Weights of a small transformer language model.
Training: 154M tokens, 9418 steps.
Each number is 128 + 24 x the weight over its row's rms, rounded and kept within 0 to 255. Layers, rows and columns count from 0. Numbers have three digits each. The size before them is the row's rms in percent of the matrix's.

# down: layer 6 MLP down (transposed), 512x128, rms 0.0709, rows 15-61, columns 0-63
# up: layer 6 MLP up, 512x128, rms 0.29, rows 16-61, columns 0-63
down15 098:143161145127133149105083099126115141073089120111075185138119133087150144115144103139155095113111093121089120097146148135140170114137128134128127146091127157142126124090121188073148126167135113
up16 113:115062181140107095120129125143097125162171150139172099125135063142154154131163151114115155144110154155138172134105098136102156188155135134145110146113120126124102173118122145115084147137144155
down16 102:128090105143147129117146143125180112064141134121118119153093173115124098090122177127155174115112083101130105115127114141115131115134116130128134128127110107136132155110106116175127120110154140
up17 099:103137109126103141166140122133113124175094180145141163174144145125160148130107113109115125161111116100122139135150163136105093138117161110119087134125100131137096115154105145136130121138131180
down17 102:123129115130130086153134126143115140117074148137120121110124120115138135147098111152101126161102100154133107116141083176132136101177079139126138128081158097087133103140141126144169159147111151
up18 104:117092131124136126125135145087112073122141174151107092120130189105130152153153144129092094131161129135177127083118137124115113077088111134102117117120118139146096132134132150126129115156159113
down18 103:142136137160135120128141131119148118140153128115155137104123132131095085179088099152148147092104120122171149132173130130149096153168128142124133128168110140126080087091106103118145105154132144
up19 094:101145128135100127114161134117123114140108143096142095120111108148116114150126140146080129127151074144065150126161119109161146145180100161156161141150117133131100070164158112104110138100155120
down19 097:131149117110103147093159127115160126130074127115188122184119148082145138146166117159097135122127128106088142160099105151124147119142128114106117152104115117178146115100115135131164142134134159
up20 098:122128107149088107154102183147145165116118060143129169115123108171124156138111122145101111116107135074146105114097138128124092113129083163122146132105119130120126095119120145119114158079158135
down20 100:155141139149100135117148154144084128128146091133138110111115143142138127096120148121158134151096133186134102111122123136142126136126150183143115127172095143145124091137131120131137086141095182
up21 105:150107133114178128172143082106097131147157105092098151117150109122134126110093146140103078147157158132157114120081162129135082100128118118050114096093080142155093101131148107171145114111131104
down21 105:105165165121101157140114132113157149110159148113148109104106096118139147102143152118136138131149160157141134100106125135150150088149178060110134152134151143156126152115160093108128116129121163
up22 100:121145108083125119131120152150132099095116163101155113134120145137142145116128149137149129174100111115083110113112104128179121112144126093165143114131131105132104115121123150126125153137097086
down22 099:123114115139150127126131145096121138131098147119150149127110147149151121141156177129182090098134131104124140131174091139135172143107145175116117163132123073154113097149165133090148130137160123
up23 103:109143127144186121135164131077108134131128148104136139133136149164149100095139136158170124151149174074133132163126159151129127133105120145112154144135145134146158170092130151123068127140166134
down23 096:137118127141110120136139157119110113127097127166109109141134147121092148113150163136126103122064116142098146108113119126091141162115124114118161110120120082098158136111126098137114167091120125
up24 094:105119134114116090107093139155092106123114155146112140155102112163161103098116131126180154161115148111094170067102117120122126130125127169120119120114140110156114118118120131153133124121130127
down24 098:126116168119103146142121146161144161100116153094162111136139147153122182153086113115151112091094135090126147129115128127162118107152126139071094151156120079133110125133109158113121161117162100
up25 106:117130109127112125074141111099078202121103124131148080122111144117155111093121089134124150143136171127141164149114127164101133109110117105132119158075145107139140142145130116159105116088071126
down25 102:149172148125123111147131123151158132120114138134145136173112149121110136103163121160135147118137149135137147153141147144117138108152142137110117093115181126130165136118133205142167143178186144
up26 082:139125140141128130159109124126107173185113147143142135159197141167119097137114141140089132157121165118139136130152132130092158155107105099097137118097104117115122162145136110101114133101155135
down26 095:129101067134115151142134150159135129131147079163119136133093148101141169115132155088088134182130110177129133170117097126171119149097133151096105165151151142164146131149110159186144136138139108
up27 108:148143154135158143088130114091111133140121181170141139147148107109147171122131127143109152140118088121123149116123159124122140116165113105137105103115114140118095102141134167124104162135148114
down27 105:073130162090140111110131131162131112092179119105140100127118134111167136154143124114137136146135112095112121136118163139152138133151093164057092167131161142110113138143122139135125105106114104
up28 109:102103131125133132133126107149161114102120112162120171157135125150133143108110126115127124125101123158173189121120118127084089123142123089107117130157184124088160142118110107119110140136132109
down28 109:101116122154101137092152100123166083131068090148105100128144147107091101166171126151129131142150128073126127135108123117130100176158115133147125113106140132152156149140160161124151121132143131
up29 104:120133128121132138126116133120146071118191132114095065076135123122129118135134127162128099147148148097154133138136134135160137108163140126122165152139112144159157107091103136131126125131182112
down29 110:160104129080117092193124082143164173145153115150103154132143142176133140121132119061148129130087103127096158112114150135142123123122157093154144108165148141124139162110138132123163152113114122
up30 099:135108126097128137098135116103112123111067152145113133124065120142129149131126123151151140115161117086119127135116121143161162133128111140103159121169129125148154137139088078163175108111128111
down30 099:181174121096129101133122169121155087141114138109122135111158139087109103085135136160110132161113170145120114136085132166119140149143091111159154103149119144119112128138142090141085152152128116
up31 093:154161083113147156109160080160153148158131115130135098095149138114129171102102144119123159143112121117080122107148104109101119134125158095111148103130153099179089106131112142132104135115148153
down31 102:134109120124128128136110153133077092101128145145165129113113111151146080164129109162113191107121116116146150132111144115113114120095114127114067134107121133080171115126140142104164124117115116
up32 152:116140087104114146154135070220105092150180132155132146126098123163139092115086147101109137133113143143139128120127114138141125116125109091123118144177144121103106124126132122111135159140167137
down32 108:151109101127119130131100111153119140138134134146145179099124129174139104083094125092090133124151143187161139128137115133089135147100114126132082130137140105100090125121133127090096140148130135
up33 103:145125120096157178111137113098109077135082138163121139116177094121131140152150148122132163162151154099116106126100105124138115161099104149107133110128142108106126183147117087132152156154119126
down33 102:111103089139131120157121120171140130091106153056110116150130156157144127129097098123170070135132112118135156161124138122130139171114140135136147133091135102135126132113068145113113105121161110
up34 107:160099106119165109123152175105121119116122141133153126123096110173104136192098117138102111113121075102147125138121117164121138152123147193127120149147122115098150118126164120089132094093171128
down34 102:127144139101129083129136146121144135146125117126105131109126156107127099105147143118115175115153125183137105100120126162103130167090140123143148102150102123119116096157132115118146168130137126
up35 104:191143138103110141146149158150075123164128106153136118130104111106121146148115185115106129119127174108133179103110126108106110146170130133160146129159126148132143115127112124138120114093118105
down35 107:099137152160094167176202110130127108132099149117104114136141129167124114136157123114134107127145152153099116106103141157122155083051102151137137084097119108121131141095151145146124114119118142
up36 094:179122126133154104116128123164078129163096122130123138108110164125076179115138125120169137120118075105132123074121143149162149183122124123117152112123104118148101094123125162149161115089104175
down36 094:132114098122150103146122138130164090136134097123119155112137127157150137133165140099153145147096153114142092114085099101150112102104165130144128100143089135122119159116134071096110131108134110
up37 106:110159109129143102138138160132154138131106164145134128144083118173151166094137123152153137115123083097131139152095115091145118129086153107097102093167126122119104099108125136106119133167087147
down37 097:110129127098142173117167112106160082162129142100104145095146139125098119137083122117185119126174134131102137147156127086117085134138166112126117132124115189124131137085141135078082150165089125
up38 103:135172119138154091124091126166133140133128097149120102151083180158151131139106120146128135161128103128140140127162153152112130092133122115126173098101123106095124117131117084121133112152143129
down38 100:144066153151124191137135161116127176148117160102083129098150150144094137097095135104107136105161123147084123083148130108144140161111155107135099089182092158149077174108121147090125137119099119
up39 092:093139086119105130118155162141129098146091127149139135159154120120104101171088139106137119132122095160151147127131136086114153168121103132140118165100112109119102159121119129098102135120146150
down39 103:133109150118131096131105079122107161172169142144168130127086098160136126155114103112174170136097138114125152144116118156199140131117151137131133111135146109140139143097155118156152170136128088
up40 101:082109166129118117123122138111092114052096137128099166108124161168121105096130124093142172166091171142147157107181112132119101096121181131150108107128162104104134161116115117138110093158100120
down40 103:134113100144142160136115150130152151195142124110137112148146103111116141131136155172154117120135100124141080104108134109121153135103128112116133166134124171177090136112155155101125106107132094
up41 107:107144104140141124164130117150118133129136132132117131112089133168080110114098105193117170173151087143138143149115082186121155120149141114109149146121154144085081129097133090111134111081085092
down41 103:133122114140152151099129150110112133107127120120118094129158109131135122081158132129130144152165140134142098131134135074112085129108084090125170120157116084081153141107125145094157156130108117
up42 111:127159098112134136146097116173127117141099127156136141175109091135123101135064151148123155134084162145168127124097101128113130109136122103129130089156136076096127175116104118124086123095155146
down42 106:113127127101167134130175134130141149139158123130108094150108104106153163081157105156136118127122112114120120081183100153115192115148138148119132138084102151111142090116191128128158122179139096
up43 093:145101065121149127135136122082125151167129166126077121129143113112113077159129126129143132159132141127140180097101135121131140158088158116121100139122135135153141125124136100087125117137149122
down43 097:115159149145103142160101072138129106128149146133073148144145115120161149108108114067095110116129102119125111124168147144128151142081129142153071131157158137116128165134173110198109116105147114
up44 097:135076133121160108126162138136126127110086149128110127097123081153187120087110153092131098109117118150159137135102125167105164168093137110179105138190122105152137118122165093150168111128148125
down44 101:115141196118095099069128149137149098118123125156154140156140110152151117132143084083153087150154132100112166179146116105109140123153143095134144110116112092110123124180140090146149147144136141
up45 100:104124134131106135078143136097129130141096103167093108131117132172146114150133181151099112139112148104120152113082107050115126108137135129103136131125140159156075111091105156140126173138130136
down45 101:166088151105150093142129130138172127127187116185101128097186093105141122143143141129120135095123143117127153108138098140092149101117131133105109088155124137111151141084147156131142146117151124
up46 102:124107149125101132112163125111118144138084139153129139089096202147110134139152134113088115087127130170111127159136126116140126162160122150109127185084127118128175120123149101112123090095146122
down46 100:127093134108113162143131091160131144122132109116137138112162134136137145161110160102135122193126135143118145070131151135120151139144133139176155112128151126117110151132130156150162123128078123
up47 100:104092095125126100156138128107094124125122095127115126120120106109101082147141139098100113090129124159144119166094163083108115147127116093165126117168113134092183135103126110142114137078137109
down47 102:139142146112156102130121092125114086147108134134093203129111146166121143129169110192152090153132166152120114124120127125143139135142105165091132144160151136112172155137158171079138095127118129
up48 099:123113109139135140163139116144121103108118122134137128104136090124164124130103214128089130122154102132098148120120108076083085140095142123101104123086132121189171155122082123123072117100153157
down48 101:135090100106108122117143117134147152141141113130135095150130104110093123091188113150140117123097130097152151150101133171133150081123101131146121137155125103098103157117123093131158140116135144
up49 098:162122181152142120065094184134144065146108134142096146132170142141112137138152114159118123143147155139115096115134132131146152106153151106140136151126107134125112144113114100089154133124134080
down49 096:107117106099159146092132096087109136110158106128105140157080046143129135161102081113130121123128085088142147146130142122105130144098162155121148141125142125078094133127134157175131167125106151
up50 103:113138161149185115106128158112129107098076125162129120122126139148115144121106134123166109144125128114103135141135154151152112129110120100117104088123103131167123142129110115105113129156106119
down50 094:099088070093127141122090112190130147110166128126145099081154139130129124121164172107124163155142113147126122137133126134162098177136145149132136124115169148138137151087124128123117157172121097
up51 098:131180151146115147151194201119123133118107151154111135117113138096124148130160185123131129138136127107140137162142112128135157130095134088120122100113154110111127126154125149052121138113156182
down51 100:161136101105177110094145144125095179112149133120175098099185116108160131135104125109118149087092147161103136150087103140137161143125133103142105112111129152087128126112132129155112114097146155
up52 105:143149120098111157155111104127091122131116124101115146141164125101159169121118124131145143127139122157108148142189166104138101121112121126097149084136103101062131121141132113134072114129174125
down52 110:121153120136156076149137165136189124116161112106122151107092080096156151138098148099175109134116111095100133086126142105082109116144146119100099156112105142120120147108112150097120112092082092
up53 097:161087132092105115125157123157085140141139108121103148141137190112129139130124148090113125108117114146128069127092112152104114119109116131155157087140119117130139088128141115142091133100118137
down53 100:086131097165121135116105132126156102109097131159099139095127137171132104160130137130167121119119154112114146123161146099124089129136144131143135154159146107148089142133142167080104177152101116
up54 098:119079137100151122152132147097117093092102125120161124117151104153161115153099176135121151089116135105134104154134129116121157143133088118055137147125150107135131111117145094162171130123160142
down54 094:120143125118121149126112113148181122167115134158160128118119135111155079161117132125144133124152140111130173154115107087161081163150138132090116101164150115140123127146131168196141122143118141
up55 091:081114100127115092161121130090107165114163091118134131188179145155168119128133134153120127130164096141123137112102163114128108151092124134116119133159141141151146140125106099115149132122098112
down55 096:147140150163110119074105073107129117117101137128143148149155115179141098094139170122120113131118161100132131173132093138097112132125098113059146097093140142148105159152139113132138148160100117
up56 106:139143145102127169104140156151124120129080114178164133114147097105094105132109109128133126179173122107139135135117122093108098153138146130158193118092149149124102099102141140141132156169159122
down56 103:104140151141102136152133129109113105111138113100084130136089103112174077146105155145158113155113128132158137147134107168172146087145107111164085157135153112115135132162148112119143130087133138
up57 094:171113138184107097165130146113106115151146146127133103137113116155107112137069114166158145115139132150117129140135103124134123119132097132101134130106139147136148123102122098139089148156145146
down57 095:153124108094111158110122139111149163129133152127084114145147129123106133083143108131165092115091135151137100173149170105103123146096112095135131129093098093141130133113106127132154135125163123
up58 104:136073130154116121135116118090141143095098138172143129121165113183126138124121106135160100176117119133111155098164149120162111148118115189086145092153156138105129107146154118111138105109136159
down58 103:110132194122120136153144157135145081145096119114135123150151143140123154139142122162132092113126127147135109117087117109109088151118165198138089125118088101143150136141169153107123148122160091
up59 100:109142099111127124123109084147147068125167124148090117105104128170109117146143139087129132141107096156110167141092116135146118139088158129140153157121151095129127097113132088087124132091130130
down59 094:157109135084140106155116112118148159137107157138115149156177115134165122104096156147095142118156154159153095116161162129143120167139153167133110106171124128079142154099139153165119129120121132
up60 101:120088088113116128136084105124155168076125127111135147105079114116138167144144126119145121161060128130114150151162130149155138111124117099128177147117133128144134115171136173083132111109137133
down60 090:096118114127117116121114153102145128123139114098132103150103141149164149161112097115187102093115130037129125197139126123074132135115117107134136093126134142112161125148109114097106122117137139
up61 106:128067137093121137102147113141081146113125147138080156151135131129119168096125168134133139163146097125119129116128170129114131171101135110128097123099131106089112108121120175099160114146100185
down61 101:098151102146140130157110150115139126092187129152100141163128113142091115141136135152146095100106141147156139092147128112097121160139128179141111150175140096159115119132092156148108172141116105